Weights of a small GPT-style language model, trained from scratch on English Wikipedia: ALiBi.
Each number is 500 + 25 x the weight over its row's rms, rounded and kept within 0 to 999. Layers, rows and columns count from 0. Numbers have three digits each. The size before them is the row's rms in percent of the matrix's.

# layer 5 MLP down (transposed), 384x64, rms 0.114, rows 102-208, columns 0-63
094:487503486481559502477501483492490536477510521480549474510500493498473485471492455530510500480507438483463453503475523457513465514481530489486508507494509503517467477541521476484464475530477532
107:499463462504526481508445466534524512485467500482484518490502500490541525510468518505531476512532493456504459480478526456463519472496501512494446491461543514535482515501531494494519482487520523
087:506524471514492494560523508502513545520489511502514479504488456481482489512496467463477502497492455535511474467474503504500474494524468497453557515505456451506477498481503519496522511482555466
109:476489493467518482521484527523525504482539520519549459485506477502511531528513489497445483490540504496508517490480548509514529517504558495476520487536499520489452456489448530504491471514500517
095:496492475488574524497475512480439520510524477476522545465485506522504544505462537532507523490510470481491441495517490535535491479529509525488494487492476506465521515491492473499478493525486495
088:495529486498496522498547505481483485512460474530499496479437498488473519535517519488499475457526488474490465497479563464546493535493475499503498481447528513492490488539518506476487494527470520
103:511488480481490527582477492459501512486505517510573519508505453527535524478493509488469506499513516474476514465511538522487509520481467509505485470520526490468521499486503497468509542539513484
106:472533482528519527506502506473507488515536512477480497542476483531495476497558483461480500481462497531517534564499490499494468474490495472558523501494489512497487482463499563497520498501496532
095:493506514529505521491494512454510460450501544531521484501481526524452528489478472488476498497475478504490492481485424476555505508505506516519465530490525512482500550476465515484483480522513501
106:468491503495495506469486539495530503490506494492532522525472477480504514496507494504497471451459505491465548486523508465501469508442513476499543493563489493484529482542524509516537480452473511
101:523524489488462519495517539473514531498452473499519518523484499503485495478464510457459481445506490489513490536514490482524469503534520453515549520477504471464508544501525508501483555500489509
095:512537530482544506484503500504520514513536484476527524511502510534481501486540456534499507445499478483504523516471474498541487465459467489542515538493479514456486505492548479474480491510519460
089:496462481507511526491472488469496484535511502539504503512480475502483456486541506501520469488504522495504548489479469479447511503469486464467499532507490530527503512487493547530478555505566504
091:508472493471506477460534474521530484496463524483530482471519492506488518478556511515520540514506491525554497482520509516523505505536514545481508536494494492502483457519485480454451502507552490
106:451466526549464534447482523527506494518521494525513484491482459501497499502468520525474462504521484510490476512489485472488537503501467490534477510506527492530503487495464506546540497443525497
087:520512514513541495504450433523499508491524524462522517507453534512498510473476513486528496460443457465472507492508508461462479469514494495481498509485482456507498490478515480497488488491454494
087:478481523456560497489517489492505564509488534529520492507473500508507525526489519466543475533494496481549515516480474478517470518514493493485513496500470492529440499474488513464469535511529521
085:512472497525473520488538497481469471480547528527473520543497528540457513497490492513520497438489481485475511513502516482482502521500421501484523503501520479524521543465521519483492497528514480
078:515461531510462513504503503475507484490538558495503477528502483538510506520534520530470499512496501489476526467477444481518512515529536549517518475491431486535474505475512501485528476496519513
100:502460541501525512493527478492511548466470472513494488473475514515466517546465526469484493486494503484468483516507515465484471513481509496501478430501532521527519497489475468537495493532554496
089:529520527489478461483480493421488474542506454533495493451520501527529437518495533452480520472518480531488519480506483498532500503498472519507482524495478500500503491483510489508480501488532526
105:486559486515495500508502516447520522486544498478502490494529476531503462516505539515492520466545523547498535538494516485513507513457499501502503491547529519492482518475489468477541491553507517
109:522511521522478520483510524458517504516474496502523555493475460486496487457475493511462487553523496461525490516535514480452500519464477511492497531448497464503464497514474500502497458479481534
099:505449508485512522466513518465460499504500489484472473503509546517483458538473488497501501449518472516460513550529474504508516511496475471535481488518509511469484484475502464547532456515476498
125:459463512509484467517507483458491465520490535535496508508489501509471504499476531468526535457483513523517496550507500493540479517525488484480496516498547529493472539518496475497491457480516565
109:504504498473485521455539518499495505542469489500500497543509495530516488463478493509487476455485526538513480456470483474584488547498501504519478489501468465531513504526538507485514516504480513
090:474489480504539503488512506515529463521511488506494508511530500478525489503463438472490498495507444492507470509490484528562528529450519510551452467535503494530511527502530522500491497478486513
099:473499483482499481470564544516533489481488483496459470522519531508491488493468474470479480477539512491548499506490501492491469488524488510498513509492509507518497526539521496568514505561459522
104:496468504526475460533504481512514518478518476514489493499533505479480511487498560475516508428478494508528561554476509513522501513481514495485526503476496482470480472495479534477500541480494457
099:456442471494468491492570470524518508521457489504510493511523483478499455528456514499507505490498489500529520502547473489465496511522519497494494491486446548511504528482503511511518519464465499
090:484481505491476534470546520510490481492519534514563513512485561501459516501531527510486495534517478504467529519493493464494515528515493463501506530552491471505477479549513502482530511463496518
114:498525492535476452505501501473440532505479473516514507488481499475475522542512495490493494497513487540479527505478487546506504526530538493444532486496506449487555493498482467468513501501520461
085:558461491496511489498488495525435517498543520518492484485482510517475506515511466530457476477523524482508490468474511460458540488507482530508532484516489482525540554496485499518469485486516488
097:479510522522554476486468492497532533489485506488534455475509505495484521479471544546485471490489496473514520533534524516465515506460506535527465500552479502484528478503473510502472492530468527
088:436508530514486508492519566518484518483452511480464490473468490461486500503470509500498497469475449481450506506467531511524491521515513524529477469504506485511516498437492501498517488515482484
086:536542482495490538493487500524516516499519481504525473503480489448544518524538510545490459505502482496503531494548448484468484498532502530518478477516467446532522488518509478511501544505511508
092:495493517470443531534512528502422491493502483484531512507478508505490522517483517490516538469504497470482504486500486489484491527518454473522490488542529475511477523518464497482519431466503479
110:530473517504485511511496521501511513512481505498515505521465496468502523501503510486524500481511441473522470526466503498533431450501493488488520548517487465456495507525495465497488494511505418
102:505492527515518503547493488525519465464528539512501505474469493437506522503482516511526526532480540477451480537544481489485465475492455532492493480496478523507473531502476527520509482481474487
109:502514499506504521446524483470565498493501495513496438480473491457494450480492525517524512515505492502541472549496502542551508531493492530516469522493496513479487505499532488497548491489515521
091:490538529511499481518502528479511503475529465488521498473504495485442494526470492489525562446499535491494520454505483534519517494480443533540499494519521519516466469524518495514508502532483518
096:503458491517500506500503541490506504525469469459478458497490444545471493497447500496477498542506478517473501505537498476481447488489519549532540503481484533481515474503519511505500492526536487
101:479471521493476548560502524519559499505505506518494557478451477491510516529505490496515471455481498475511513526527523491487519494532478468513484494510515505447484497476503548489505537514476498
097:479495451488482494521468534509503484465510491529538494463507534525483511545488531498540518498495431512464469508500472465522462499516516522495498504515483448527465467501500492476534488528501507
109:519511539500507445463492472521539501447518517506553497517504496514537507480486532506470489509520470471489481464519501539478505524502520511525490514554506517528485507454523492509472547467511484
090:470449499506478487520451485502476467522488500499478524496483511517527507499517450527542502510449498498465483441464509479516525500476524469454487481507472494494487483497445491503510462521520478
095:509423486479508490499515526477497503483474522510494475509505469504499486483500505481497478433492546525527525477532508452482462509495504494516513500537479507530471510503542482536556512520462509
085:524533515458488548492493495515484463541514513548501492488483521525524470507470451467556523437513491499506506523480517466483490475538493513520513513494481526444518511518516491491517486502489517
096:494523525487481499521510530535481528484473530507532516541494530512468496564452511472542488544531528489522499487496474497493510509492479504490492497480471500496537489509447451489503518452493466
096:501533545473515477460483520477540500496466452500547500473481501549508501517497506487541493519465522496455502519485531529516498479500504482455482499468497478505484498504501519458463483443499473
090:491493509518491507489500553482509490517536449508510499486473496477527492496498462477443484526521523492500495537488478459537501525449513505548496493550469473456540506508531488498488533502486468
090:506453487561518498487529548517507520507531457483501507514522464467506480507526525516561502544473524513517494510489466495487522513502516497487499496545508458516511455504544462493508476516499514
098:465500484460526466514500505517464511521484474520496515515511454496471545511502478498491509514541534523540528480519464474491503470481446518517481474510533489514531482546551495486487460480478509
112:521492503516531483486479499488494489479492541549502545486481478517481484547542513494492489451513503494507528487477472487502490478471519460468489505543493526470484526480547469490482561507495454
093:530499490491496503528493471489488501476509467523494492503472469501499528503515496506502496522492520464496484499478505548535526511533525442499530490497530542507577498444475484455500482490524451
083:516502545503510506495491492513491540503519495505528533487510498535487512496479503507472478524476514475492517509547548494546516515458531537549506448517490488465499524449482526511454522536472509
102:509496494506516515507477535489474510509500555504500514523451494491488489511509458515515555530508478488489447465493489493474518464469501500519545517461521531480479517510474450505490463548516533
092:544497492481483490461545486509462525500484495477547493523509457496464497459482533482477539516536522522492499565528494481479503490507490484532477525534495537498499529508492532500559491504503504
123:509484536503513492432533535459527512501505514484497510500512469523499500509471496484494502513548518532468502494527528447509505533466488510493504514491540476468479520525507455508430476510506477
093:478519553504539459483475514538474473541467496526484507508493476509479463520487476510458501507488490505501473497467517487505498489466494462498500537461532524506467505533458509467555503509512537
094:486531500478500505508510525487519521493556485490569445503500517488503458500532529505494519452502480483515525521483457509507529488496487473523535524528459462503476508505504532531544509473490524
097:535465495520482443460500530516505473472492487510481524498499508499504548506485461540460540497506491533507486471579486489533517495514497527509486498522519487500489491551519457488479516513483486
125:498511513534516505491492522480513495512498508548487545472490517509520485491539448497510520504530548484487537526534494544495477453545484491532476509528518474479513474524477465522464453503498475
088:516506512481509481463473469526513476480524504522511491516514508506507476542526489505503510445494474495525438544480518515464501482504517514442509538475500490489452512490497489559524501456532511
092:496480478486496496548492486491534471555490483529539495504481492495507464516525573460522498519496502484470479497495517530467465473552532501472503517512503482512504463461485530502534469523499485
099:502526496476504471504454495472550505483486483514524490511486483516513536493501485495491468458484523476450471532484515468475522496496525460486490516538486505541513482504454485461549485560495514
105:508494577509469517470513473486497480508531530523489512477522544531458541493510493487460459484470473462498497534500470491523463483536527495492523517526519505484485530502515486485518522517544501
093:489480526499511484467500558531531497536485477495538535520503533552529486472439449464497485485468471527505496494474463489511503495481511492489533487495485488532472534534507511514532507509501488
108:478437486458445526456505515521513528469500467535513517516491544480492463471494540519508496504508503505501479502472493509499459525475485502509522502446521485499464527484456506495524463490486486
104:493502472497499528516489534467442520486491525531469472506495489526513485500478479494469475495496521509510469506490544508537504455480484498524519536464468519455466523501474510510540498520572497
094:511483514507490478532479450481453498459520494502512527507475512489474550497499518490529497531448532525477490501513528504487477504523479531467537494527514538531469486469500548494521482527482546
097:511507486509497489453508450478487446480541513545505500464499528558484499465518482506501510533513519480478468520529504490480468487498554494479449498502472493501473513509478539475507502474494465
103:499485480540471472479529510501524508568497512513484459463516511533527475514468486502491504507494503532509501526506511468510449512476515549569481493503514518502483538505488551496510536470518504
098:468550483527504547488548511494543506507507520516502534530478504504477498520527463535512511505482533504512473522475517494497456487535494488531518473474489517531521513508465566528498459481483503
105:485475485540483478523508536505545453501478501529505472466494475512434530513505523504530508528499468496476482481464495535471454493510485512484476520499530523517531486493504512469459517449504473
092:487534466511531520482526467480499519495462466520548512482457485496522499494492497494476551495486509451466451470464547495532497486488488535494485459524485488495470527517463516491504466496494481
114:523509475481499496481526499498529496458509461495482469508500536496568522544484531496554546528501507479553519515518500497532480515481470528480499477533509510474520482510460515486528505481537483
103:473499548495459485495529485479529478503501501511521495500534507493479503448494453482497461439507452523503471511487477511518509547461518475499558512523523512485518518487497506515466522475465495
099:544482522523496523507542507541485522478528530505521508486549505476496497483499497478485562484493495465466514510509491489499543467545514483534497474469504506521523478472520529521459542462524486
111:481542477558470546551491472463487529497515484482512529495502523501521486507503539526475470479478482472496436550476466509489521476494478466525474523490487485521515500528512502480519491482503493
079:475489509474524480458528543473504471489502512484497485512499521529489539461471483540513521508501501494485482499532500460449496549527521475455486514507528508565483505479495489543484467524512501
109:544496494542462504544474493498477514524523495517496511523480498506491498483520478502483460548502460505466488521489462471536476561519524521516514523475502487505530504515544455468518522539501518
119:477507531481489459469552463486514533517532483530451505503525498530499422480469520519461513531490509525482475462492500496476524486467481471521486496497510505526537495505497523490508469504493530
097:526510469475500518498526447501492491536497490507477516471510573481492499513460486508480497484522486516485477462546548499510513471505478511527463502489518529502485498504443497481506540476480553
098:523536508463474548469458456504493440490501539468509546498500554526522493496497520507493500483468491517508462507509540483489526478481519532488472455486469488488476500524496516536502480482496501
102:492554507487506484518527499527527522516507433497494465514507528465491486512519488485499516502491550505479521508507501573488457508509465468536495454473491494544529483493490497480467476480483522
110:494464493496518522452478483495518479527473465493515469515529479523514509535539514464517534471499535507514519461524517515475547452498499532484499509529527480508505532473469519527523495478558485
087:521499488517524510541503524503521501511528489435480538528555473548493471484529485516465519484500505510538467525498488537489471500506456481458536506456516502505520510517544532509504503501489510
088:502517501481513500444467551491552503498491507500537530499530448480506472512514538482498514533481499522507521482505504483512456512495544509498510494543511565505469445526490524505503506514521488
119:533487491485459455515480471505470487526492508505484493495483503522533541444499508486510490489477490526469464535495457538483472448506517496520531524508440507548492494518475497512486485457515494
088:522484508532483535461508504499492518504504482520512488501414486521485550542467518526466491490517463501523548472493454485489517474459494505543502482497505458480510508505542498507481499504504479
088:457511443507486488467490478472487506501499520495491527472516484527470527526492501544478490491491466485491514517493573490482551501505510481478523543495495498490507450444506524489508447485499507
127:443486483538501511537521485494466482451525513477496508525504506521475487505506552483496481495490471534470501541501556511503542518491513497479451488502463521508483503491501549480542510540502495
085:495492525472506536501485511483553534518494494453522563494491499482492493541484531463535504552481519485488472517521557506479485516533513551519529480505518527524487479473488512488521499496513518
082:486452488487552505491506534526488517494502471469471499564478493499515492476469486470511497511481540519494497501451494479538528508493514476496468534505540491508507546461533493474508508516505559
065:484502518522474509499493567559500494514484494432484531471499493525522488494504483504473463514458493504469547465470488504490518506513487462521493488480471504534536488466507501475484551518502492
084:446464474487486492495484506528512469515502475542483501515507512460513496536484475480490473474522502516526559540496503524515536466508509450499530499490487493493505460507501520517550542472546511
098:514472456512535523525511469513536486492513500507506496491534510459515498524537518478484517513540523498495501506453500503495486545506506534507537529557449511523456505463507475520537505502473538
093:472472470494493522524496485477456447507446507462510544499492486486483512496515472487526471539526505476487533525486509523527554478530523450498539492492529520459506529505484521477509509491505518
081:518443473483508495463529515536507451462494507530486467535480463488508484502520508546525478550527453542531499510493479534468490534502508468496471529478524488486501515526512490493506506478493491
091:506538485464520490503455489501507514462506523501509525493543514499514494499460519485507509552498547550462505510501515523514503508515515493464495439497467568488510479458506506544483501506502528
085:466513507501493530519496513521465523539481545510464551511521465516511496496484497525498553473480516522499519515494517515495501496468500504543521486496498506550587501474464515509525509501521468
107:478509508501480570497482499541471489537509490442471526490504486489528525475526507519498540509485512539519513519506499476513495500501516511519517503476469553495543520487513527529518523485468435
103:498501505500494502483497536528520496493583488561505491467523527505517529493515499519472492534493511538497496523516496504503455507507530513481501462539457528468482540509471471497444499490481513
102:481496523449495533524512564491495501512507526497430529502492512508505502520521457491508521489515486473547485482473476509486491493541481503485499541523456471484470507491495435512516490480519475
109:457534505480507502445501494490446521515496504507449508506509540531483546531545522461484472480514518494516519493524483498539490527495525505452474493492476507524499504524469514491525501542542514
086:491536437531503492501525498524529498473514512519501454480514500516494505504491530475559496533494454481464518533477475478474531522490462496493496506461509475498522506483461511471515521460541531
# layer 5 MLP up, 384x64, rms 0.114, rows 103-209, columns 0-63
096:520522528525465492493490518515499502511510494518543481484462494531489505505476474501441504511532531517506536513474488493502485496547546462467469518525458514475480542514493471547528463511466513
093:481504475546527496481510531514529502512496516452513538479465515515541512465483491465461473479523482520499510460531511503485504498512489526508493535491474481507477536522529447479465528486442511
093:489506514507514458510567534508526540532478445494506493504503505497481493526500498443462496535498513486531527471489490521550484477506535510515485469514535473487442527491489496506511528520494483
095:499483495504491471529507456500513499466510506501475443537490458510498482517532517480478465544487488500478481490482519495487504524506501497544465439476537528532529453501473495520487510511554482
089:535453522522533487476458495509524512472484525495501506491545474508522503502493522494501509557498532514527539474557510539497530462495534517510485476531464510507509474503488504503507480506567509
111:478460477495497487449490508527506493537494470490491488476518492450509471525476515502510506524471478452474528508494467502503508477523470473515490498489454485443488475498485485492488492427451485
112:483507536495467496472525506529507510495527506516513461494517476534549484503494479478502550564465510509486534502532489495502464493484556466495509483469511517471495490537457554492524486512498503
098:484528530489508505501517546507509539510517471524506508493514493548501494510508479530485525519504515522505480500464549567558474524490509528477552477495478498534511459506508482558505493494515489
110:474523512501493522517514541530507500510514494493493502542507505502497516562542506568535507485512508457490521553524512508504509519476476463508544526480460513482505507523524475478509501452473468
104:518475530523524476513540529489512532525507470484491524447494508518505534510506458479495508503546499515435543496539503466532505489496492505510512457503539524522496469525518485524533515536482476
099:492463458476486507485510525481533491476502471496518463528526508473523468551473508452505477496479540527524488449499521519535525517530519536457519475523525505518491513500489509518535534471514499
088:513473530483548491492491522490504474496521514482503531515502550525548481527531497512473482559492479497502525531461485497524466519509503513522533493523515535492463445526466496502471468532523486
091:534508504539496580494499507520516537491475464516513511517523484475509474517472528498499503531497525546478513505522520455457480494496502525501538468481524492483500559524539528505499508497537509
090:546494489509469444525483519508547486485531504503524515465496444548508519485550508502474483498493480521523470502523481528486499508513530485519488493480484495519496470465531465493447535481489472
094:498498487497481476507555550486516482540491511489472460493532470474501521532487499523499533520568539481477491501502475494510534552514523497537483481497492523474513486508507506522480558487532519
092:514522494518452521532508493510530482478515445473503536478545493492499504487525518572489515516499524505478486466539548490513515487514491535525507461520527504515493489506511515545443503500488519
092:463533463496503459492446520524516471483482501456497494498512457504550489492531515452473500484521509488513503488458501487486524490485535524492473449535468507535465502485489453497519500483496521
093:512511469512514472466484501487525452518478547469459540497481540470531510498517504482531478516524483501491504507509521539486552491499462479526484524498553509502550524528507489516459505470510518
096:497530484517487487476536547505487486479507434492524540499481494487541472526503443471504525473537500502505505504489505516501500522531485513477526518493478473488521479554542512457491504478474544
096:487499509524546529497493519547509506510496537503503531546485494494461523492502485519505537497526497484499532510504536568455534496528498484525526509447464470464511516508469483502524518497500544
104:525462537502544496483513514513496485464508506513502510477456506499495497517514482522469500495500505508459481497447506548556499538518501488522495484449466468490501489487486555514513510464541453
093:523494486506543500504498546514510505518482545492508461510500501446514500519502504482566489451509559491502526467505516505514473506501520485508461475484484498517472483452463506442469490517495507
098:486581506497487515455499469511519437491477502441508512509497527505485509490495511494485499508485524486494502481466535467499511516512508442506513514525512506524530538530543504532528493528519475
112:495496488514497468492499517498519494521528553530511500515505513502476483483524551483544522483485509523515487550514492502576460531530495471529505518503535515509484537499482500509480463494541553
102:522525501531492512479522533494485532518487493503538502484497454513498468471486482442479495518520503520497544522521491478534513505560534492527490486454505461476472499522529524465485491512516445
095:515477527500468528527509524515491538483503525496493492525493505547490526471515537518528514485487501549484491457507548487495477446562479485494509532528490496543522495521469537500504486529512534
093:529523503531542517477486462480505529524511531493527473525446463516505528489489503484493454467520435488447466481496515519508497507501493481565515525504486480465510494496512499517497489500527527
089:520515481510477491514482488533499538536485450510512467530498408477504482482494482501481497499478495538510500517515516520481538506490508445469475473507510550521501498521501499459531529507522488
094:511521473506512486469486491474506487553501483531494507455445504461511468508495507467501498521492488464511507493457515452520506501502466441518488492524480508459478527507471491535530468524473540
089:522523506493515469540490473511536526518509515493459485495508443481562518521454522504517533482529545472539519490524539539501487490525515507527495490510501527506527547478504490530476475514498508
102:471468548474493498491527510530473511509458535476507484486519526503529475542505499447495438499497547502485508465484474518504471506430506518498503506524495501554492501483513484517512492516523477
084:505489517515546476497503484550500470506504514492525541460472451484473473409517504498497494477495498481507506538517525492512505492515503528558533473498494470484468513508518510504522517541508502
097:512518490502519513531503473495526472501534478491497524502485458469480455502504491504496513473472521489513492519466480529518451527530498500506539488454487493510519504550496553496473552560536502
107:477450484506476492471476527496512519479516538524538488462514492472487499536474492511511510567471526528497534495500477523493479498499505488466481485476510495501542515451472467564488510486531500
091:484491497516492506561506549507488541478518547475497525498526535517504505515515512460551510523529537491496516516493561544534540512496515495518502522504539517493509516471520543514530480508497508
094:508505492511467476499499547502527504512494541474507510527507517527503533521460541522544477481471561523527489505517478469519475438521501490513522503504525526473541453512504519502519540506516493
097:465475489513489526530545527462554517544532512515477517485454508514508464506519494465529536476496495499477487489478470491450492537475513470510502493532455497526521470492471505496541497501482512
095:495514499505513487504500477504528471509491470492526490517508467436492506504511454510475424509481483476481502490523498512498496486499510464515507485473539465505510540553546538530527457534499513
097:506545488497490442464500525490484512490487489474499517519527488532520564498493506488536489515481528489500474448472505455485534480501487468486521537500494478481539512493469468513438488483522493
097:501456518550475509514508452506502519494513518532503492494464482514533486481469505502499513509456463520467516468437468484475484497539553462513498523465485478529526505535504519481484495503470495
101:514469496523494513500484501515485459472554468522521518492520562482503504491543494481507518497529508514473536454458552474515503523488480512505501523548509465504484532504498517512535482501470548
104:532535521549495513503510485540467518466549517531527496511490562466535478513471508513479519456486488514498537517534486520485505516504489523504500531509540534484482504491470502505500473539483545
095:537512548511491511505476511500515449487521470533497497514449535477449471533508479497494506430479517493488476497480504517515488473471513502481506518533485522508514498515492546514460538459485509
107:508499517515510479457520506498486517514510508498463498486543515468539540501504482529518469511509471509477511506502498539522525542489526455553514520546508456514490496497512527545448522547519492
093:534561500545488516490482479500486544508555507520508496480507501493539478471520506509526555481510529480492505486538523508486500471519455487532483519491527486508483513530533554466502467520503501
090:535559549497517491534489533509477504531499466475530508466469511471491506478531486515499519533481472521490486512494562503564519517464498498507512502496493523507524474497481479486528512508550522
105:496495500512498476529479512530523517499497509474529480493515505526523505532520545503506473516523511518526507517523499516507474506504548524573534508467538519546496532513539485510541487549529458
094:462536474472530529489477492514535510519570492507479506475486495505515438493546479485522492547485507494507477508489497468510516501477518451506510474476505505486557508476543529485501491524521489
115:479511548527512496518490494504489508530540479509493499546522512481503513532488535502484507513515534502509502534489527521474526538503503532522495507523543480524525510532523524572519468559493539
115:536486491529533527522482506540511501523528537513489489476511493548528500537515531532540502502520485545523489486524485518483500533555565520498528512530468504525487527508509479517524508510523529
093:547525507486515493516480526478509505510471491544511451508534497543510516467523539519497476521517540538453517519547493504499508510473517482539497495529460505494540534482449517518486500528502503
102:505474475512476479496529474524533486488564499536451524500472500478507523504506531487451481439487521540496473472489490513534481488485427517504479529492499500488522474485491481528504499517505502
106:468543521502464492482491451561505514499542477531489503517539491511574532541521489507509492498497505497484537504499510472470456472511487490539514504480532492506496505472497473491504464476475520
107:501527501519524481466498512487515461505458535500499495490521466552496544510488492504515489534508529463504500498521519496504560543526548485535521487524481497517530526543496485522501519540538532
097:520508491513500505499529525504554554528492523508519550523513521521517487520532505484524506523512502535551469494519476502459480545504485484476512538484519513520530548524545520514499533473489524
098:498478536493547512500524489520510533470549457500515521494488488472501506495508510485530485494522565516476510535533527522482535499520487493453533479470513467495494519498508522529535521457534468
093:469510489540485509495476481528533483542473508504502462453520507497549517529515471512552518529449525512471493463503514541493508535489513513479513510499517465538492472514479475504450518488497522
107:465442499460466513465489521478512516520460490488470468487532497468469471502530497461534481519466524498477507470486498504493537524477499473493540512508477493517518444517477493525513476490467470
094:549489518512514484528505489497490527466519524458518490510500511480478493460464513471491507515526496552436489498515529496485494530498555471518540487513537480505498521506534499568498484502505470
086:517499505518471504503519452511515471515485483534514515460463440530519484529506500488480463539510531472488496529496466524489521531500481517455511472484508527530534531494510499537505454532532526
105:513480539504494499470523473505514493514508464530534529512513504434507527474508500501502487502450480448498495491513451481509474493490470472524512490476521451562519448503500495481480521503467507
113:535479579523518517484503493507526526520494535489477516510463495497470480480519503482495490525521472546527466494498544519513475483519512508510550498497512504519569489539531535515499473497486502
106:495499559495527505515529532505507543492486528523503488492529517513517527502497523483522486539539485504509561465513505507547486533498525510564498485511468505509522492479517511429502523521498515
101:503509512543477527507501490552458510468510535507510492495464481499514517500520529582501529504512521511475540506552504517487521514462504492517515517494507545501523513504509487498559472476510536
091:503506470495470504450504503504491498510503461498485493515492537457468434515499508481506509531524504499551531477489515561527530499506469491509504509483454492509489519466560493490457485475527494
117:529497492513478453499483502491510484466532464498491483509456495527531474471471504501462498476474479518462464493456506494466482502504508469491478493498457430495461498502452520496492460499461510
097:506520514552503496489492516564507526482482535517502514514481464518464492485487495481515529529484477497504526493493480517474518505475493519536474538500496525503514519487526489430439511525491559
095:481430498512489502476515476550479473495529474541517501484494539462501463506481489514488474513472498459484553507484482502552519512463544479508492468501521479511458521465511516487519501515497496
099:482472504517525501488502502515498504542563488495456517518526456507495515518463525503457514520455495512494524489499496509508484525470503537483529484478485543532555528478524521528470549500526501
093:503502457472457503460549512512540489528496486530486489511510464526510489485538485493481538493506512498480505470524482440506495469533488508529520520476487512502513491529513469522474568460475494
098:496476482510530487492492543508523522500499484464487517519485547507487511545468512508496489485492466484504460500480512488533526482536441540510557541501502490493491503473511448521460497538471523
104:512524497477527452503515509512498509454486507480506491474568521454485469479498487470479456520528497467473456496466479500512532514513461470491494485513467461511509461479515460528481485489492488
107:571487497485505502481474518485509542492484574487511481497469520510519504506496510504499537523542499497501510500504507512500529521526513446535497482473534520515501485501438484518526530537535527
095:466502508512517495520519528516521518506546498470487495539503528527540458498511457499493527503488488509497529533487462508490515460526494537531546520482527488473446510493504545536511502556482497
094:504484491469509492483510507543509463492490510505498492471559521481533530501480510518534471505471555538443525477499474476518502514549479507459498463484538513487519512476509514534491544518487489
108:542476497497475523504513536521480503522522505548506511515512514465490517473508511531491477443524500476518505446514502533507479525481483501476538522492484455505499524558477505541488491480558485
107:536533507476523504502491482506520487474534540471550515487520493539505463530516485500512535424511543541494502468493498483501475492518536535507537504511537523498499501495493537477485470524506478
105:497527493506506483484497566518505495481532509526533477495491522484481486482461498543511476535486481526476528487507527492474499493539457515508494490528477506510454527498494518500483575472516556
098:539501477527477474484482540517520555515491470480522525509498494476507480522492491541523524513513559501512516489506515458509486545446507524475497533524526479513472499526524469491553508486523522
091:488521530488521521478504497522516545499480463498559499489458505440540502489503530499480475501476477514504494502524511502521463470482524515497567536510471538539508529490483513543478493519490506
112:521493531524477512510525495537517482531515533488480508526493462495517530495492516544505506498498484536482522539509503504517485565523490521543484502526486506532530484545576484467524478509486522
107:455509519480481496457495526490525501518532490551475518506458501485528501536494492523479464452504486495500467457519505516520503514519461447481518500465473476524488470479537460496496519496489457
099:503500465550509513518543463493512520487505511486503447536525477519492507545553522471546503447462528507507549486486490499485490542486520545484504513546495506517494494493510497518503523507507476
119:532494486533536535531507503515525525552496471538508484480461510504510509495516480536547474482518492480495526514501482543502539531523508493544516513486480477536457542517509523493528547500500522
101:478484492488526452493536501553551497495504498497481438520474469475511525447515499498516493501535495514486469473507465484528512493511533483503527443492501502524489464506514472483500497543460496
112:518476480485503487518533516519525503514556516490435505508484516536532490514492499490530536516530498530490527498521497507499494525532531482511511517513485542523552529538547444516531511492477513
085:492521517483483514482476530519507475521503505538527542510472537481459467524500470521559477501476487470504480483465505491548502507520537500523501517546454484486487511447470487526474499522506473
100:562513467534521494460490526504518514484502513526494536553463489480492499504518475534504514516497474491538499499460511468495513527455486494504524509541511492496481515519535486489429479457504499
101:488520520481452578481513496529481520522488505481527484502521502453462499536547520537460486505521504508501560485484504498511477501488482490476549488494512509493476540528507536507500499506535504
094:493489526485491516484541474510512501561489474510555524505498505505509466556486494494489500547487498472502513520527493490512486534476481504487517478555522539482495558483534506513544465513494531
098:510497515492488513521521546491553464495506509501485509527471511523497512517470548438482510528507556522503489473452472521526507501517492524533476489493473516450533496528472477467472505484518498
110:514482497490523490487513541544514523508525501460451493472449535511478484475458497495524458557503486492504488480504519467541502529486528488534543483481491479477458536492503508488522489485492534
095:476496514502495447475504475535477451481514509542534518490493466497478537510559476490500474467504511508504516518477544481468520532541518529513477513553500508536507473516488513497475495477506540
098:505518471551510472463523537517492513533486480470481518523435507506540509498492530516515453509519513479539491507485509468498493479515526529481526519524488481430505538464500512472474512497507489
092:498500506491551467489466462476534529488532496545552501526464512489495467504493514521483514492528543526510507524535528486495502480510518519467482528542525537510485531531502496513515479482545538
093:506502476544475465489470517515511477491537482472486494504492533519534491446491491485461504500518493486477507499509504453504478492490526492477470458483512433496448485472490501474472446483487537
103:499522496471487462475477528515496504459486472433502516499489469504505510499506491490460465492504500483486474531490470495489470485535443487518482453517449482454474512503507466518468459482518493
094:514540540490460498535510532488495540521490549471511483515506460492514501518508543484473508502507506496506489556555493467451487512550464518492533513494458478515524473501499506524474519507497494
091:488537526500466491524467496474482478516545528496500522529527490471515502523549522482465516503525533478479460500522516501545469469479489466489518498504453534539473510508499551509520510492541507
106:529472490493490549514470537485521528530527520518532538489496460481535484499497517482445508515544490518514511456539501515529485460540518487500521502512562511479506535519500522498494480524514509
087:558486540488477495476520497490549526490551500532508467500504527479495504488488444488486521507529536468508485527469512490522511496512500493504487498498480461460473479512535470502522458446484471
109:505538545494555534478493533527515508521477474524543496518475566516497483488505519492503469512517507550506484485505527511481475518510490520517487499514484503527475542456481476488481529502509560
098:491495479519498492505483497483490498519552478498492479501453473494507424528490467521482499461502496502456459511524520463486518533481479521491482507492499513482495512471469458518568473521482530
106:510542489527501505510474484524493494506497537435504478468472521502498452470485493542501456475477495470499489494534525470488457503536474498518479457495508471527525457492506524536461511479509492
098:532523508505504529503469529518526501528482501502525515471551514479485484521519511510464513507539503445479516501500471474497504497493520501482535533504495468483480495516516429559488449517528467
107:510482503513524507479500484499546532515524504516527509500470514505523482508533486524480552549505500532521522515484505544511492482532509534535516465525514523507539480473533459537474468509495439
095:510542499485555498457491480561504537506502513519486489501532516511465496489555515507519484498530512527450519498476500553518512512526543468516477462465500507525502490500500524509536513535493505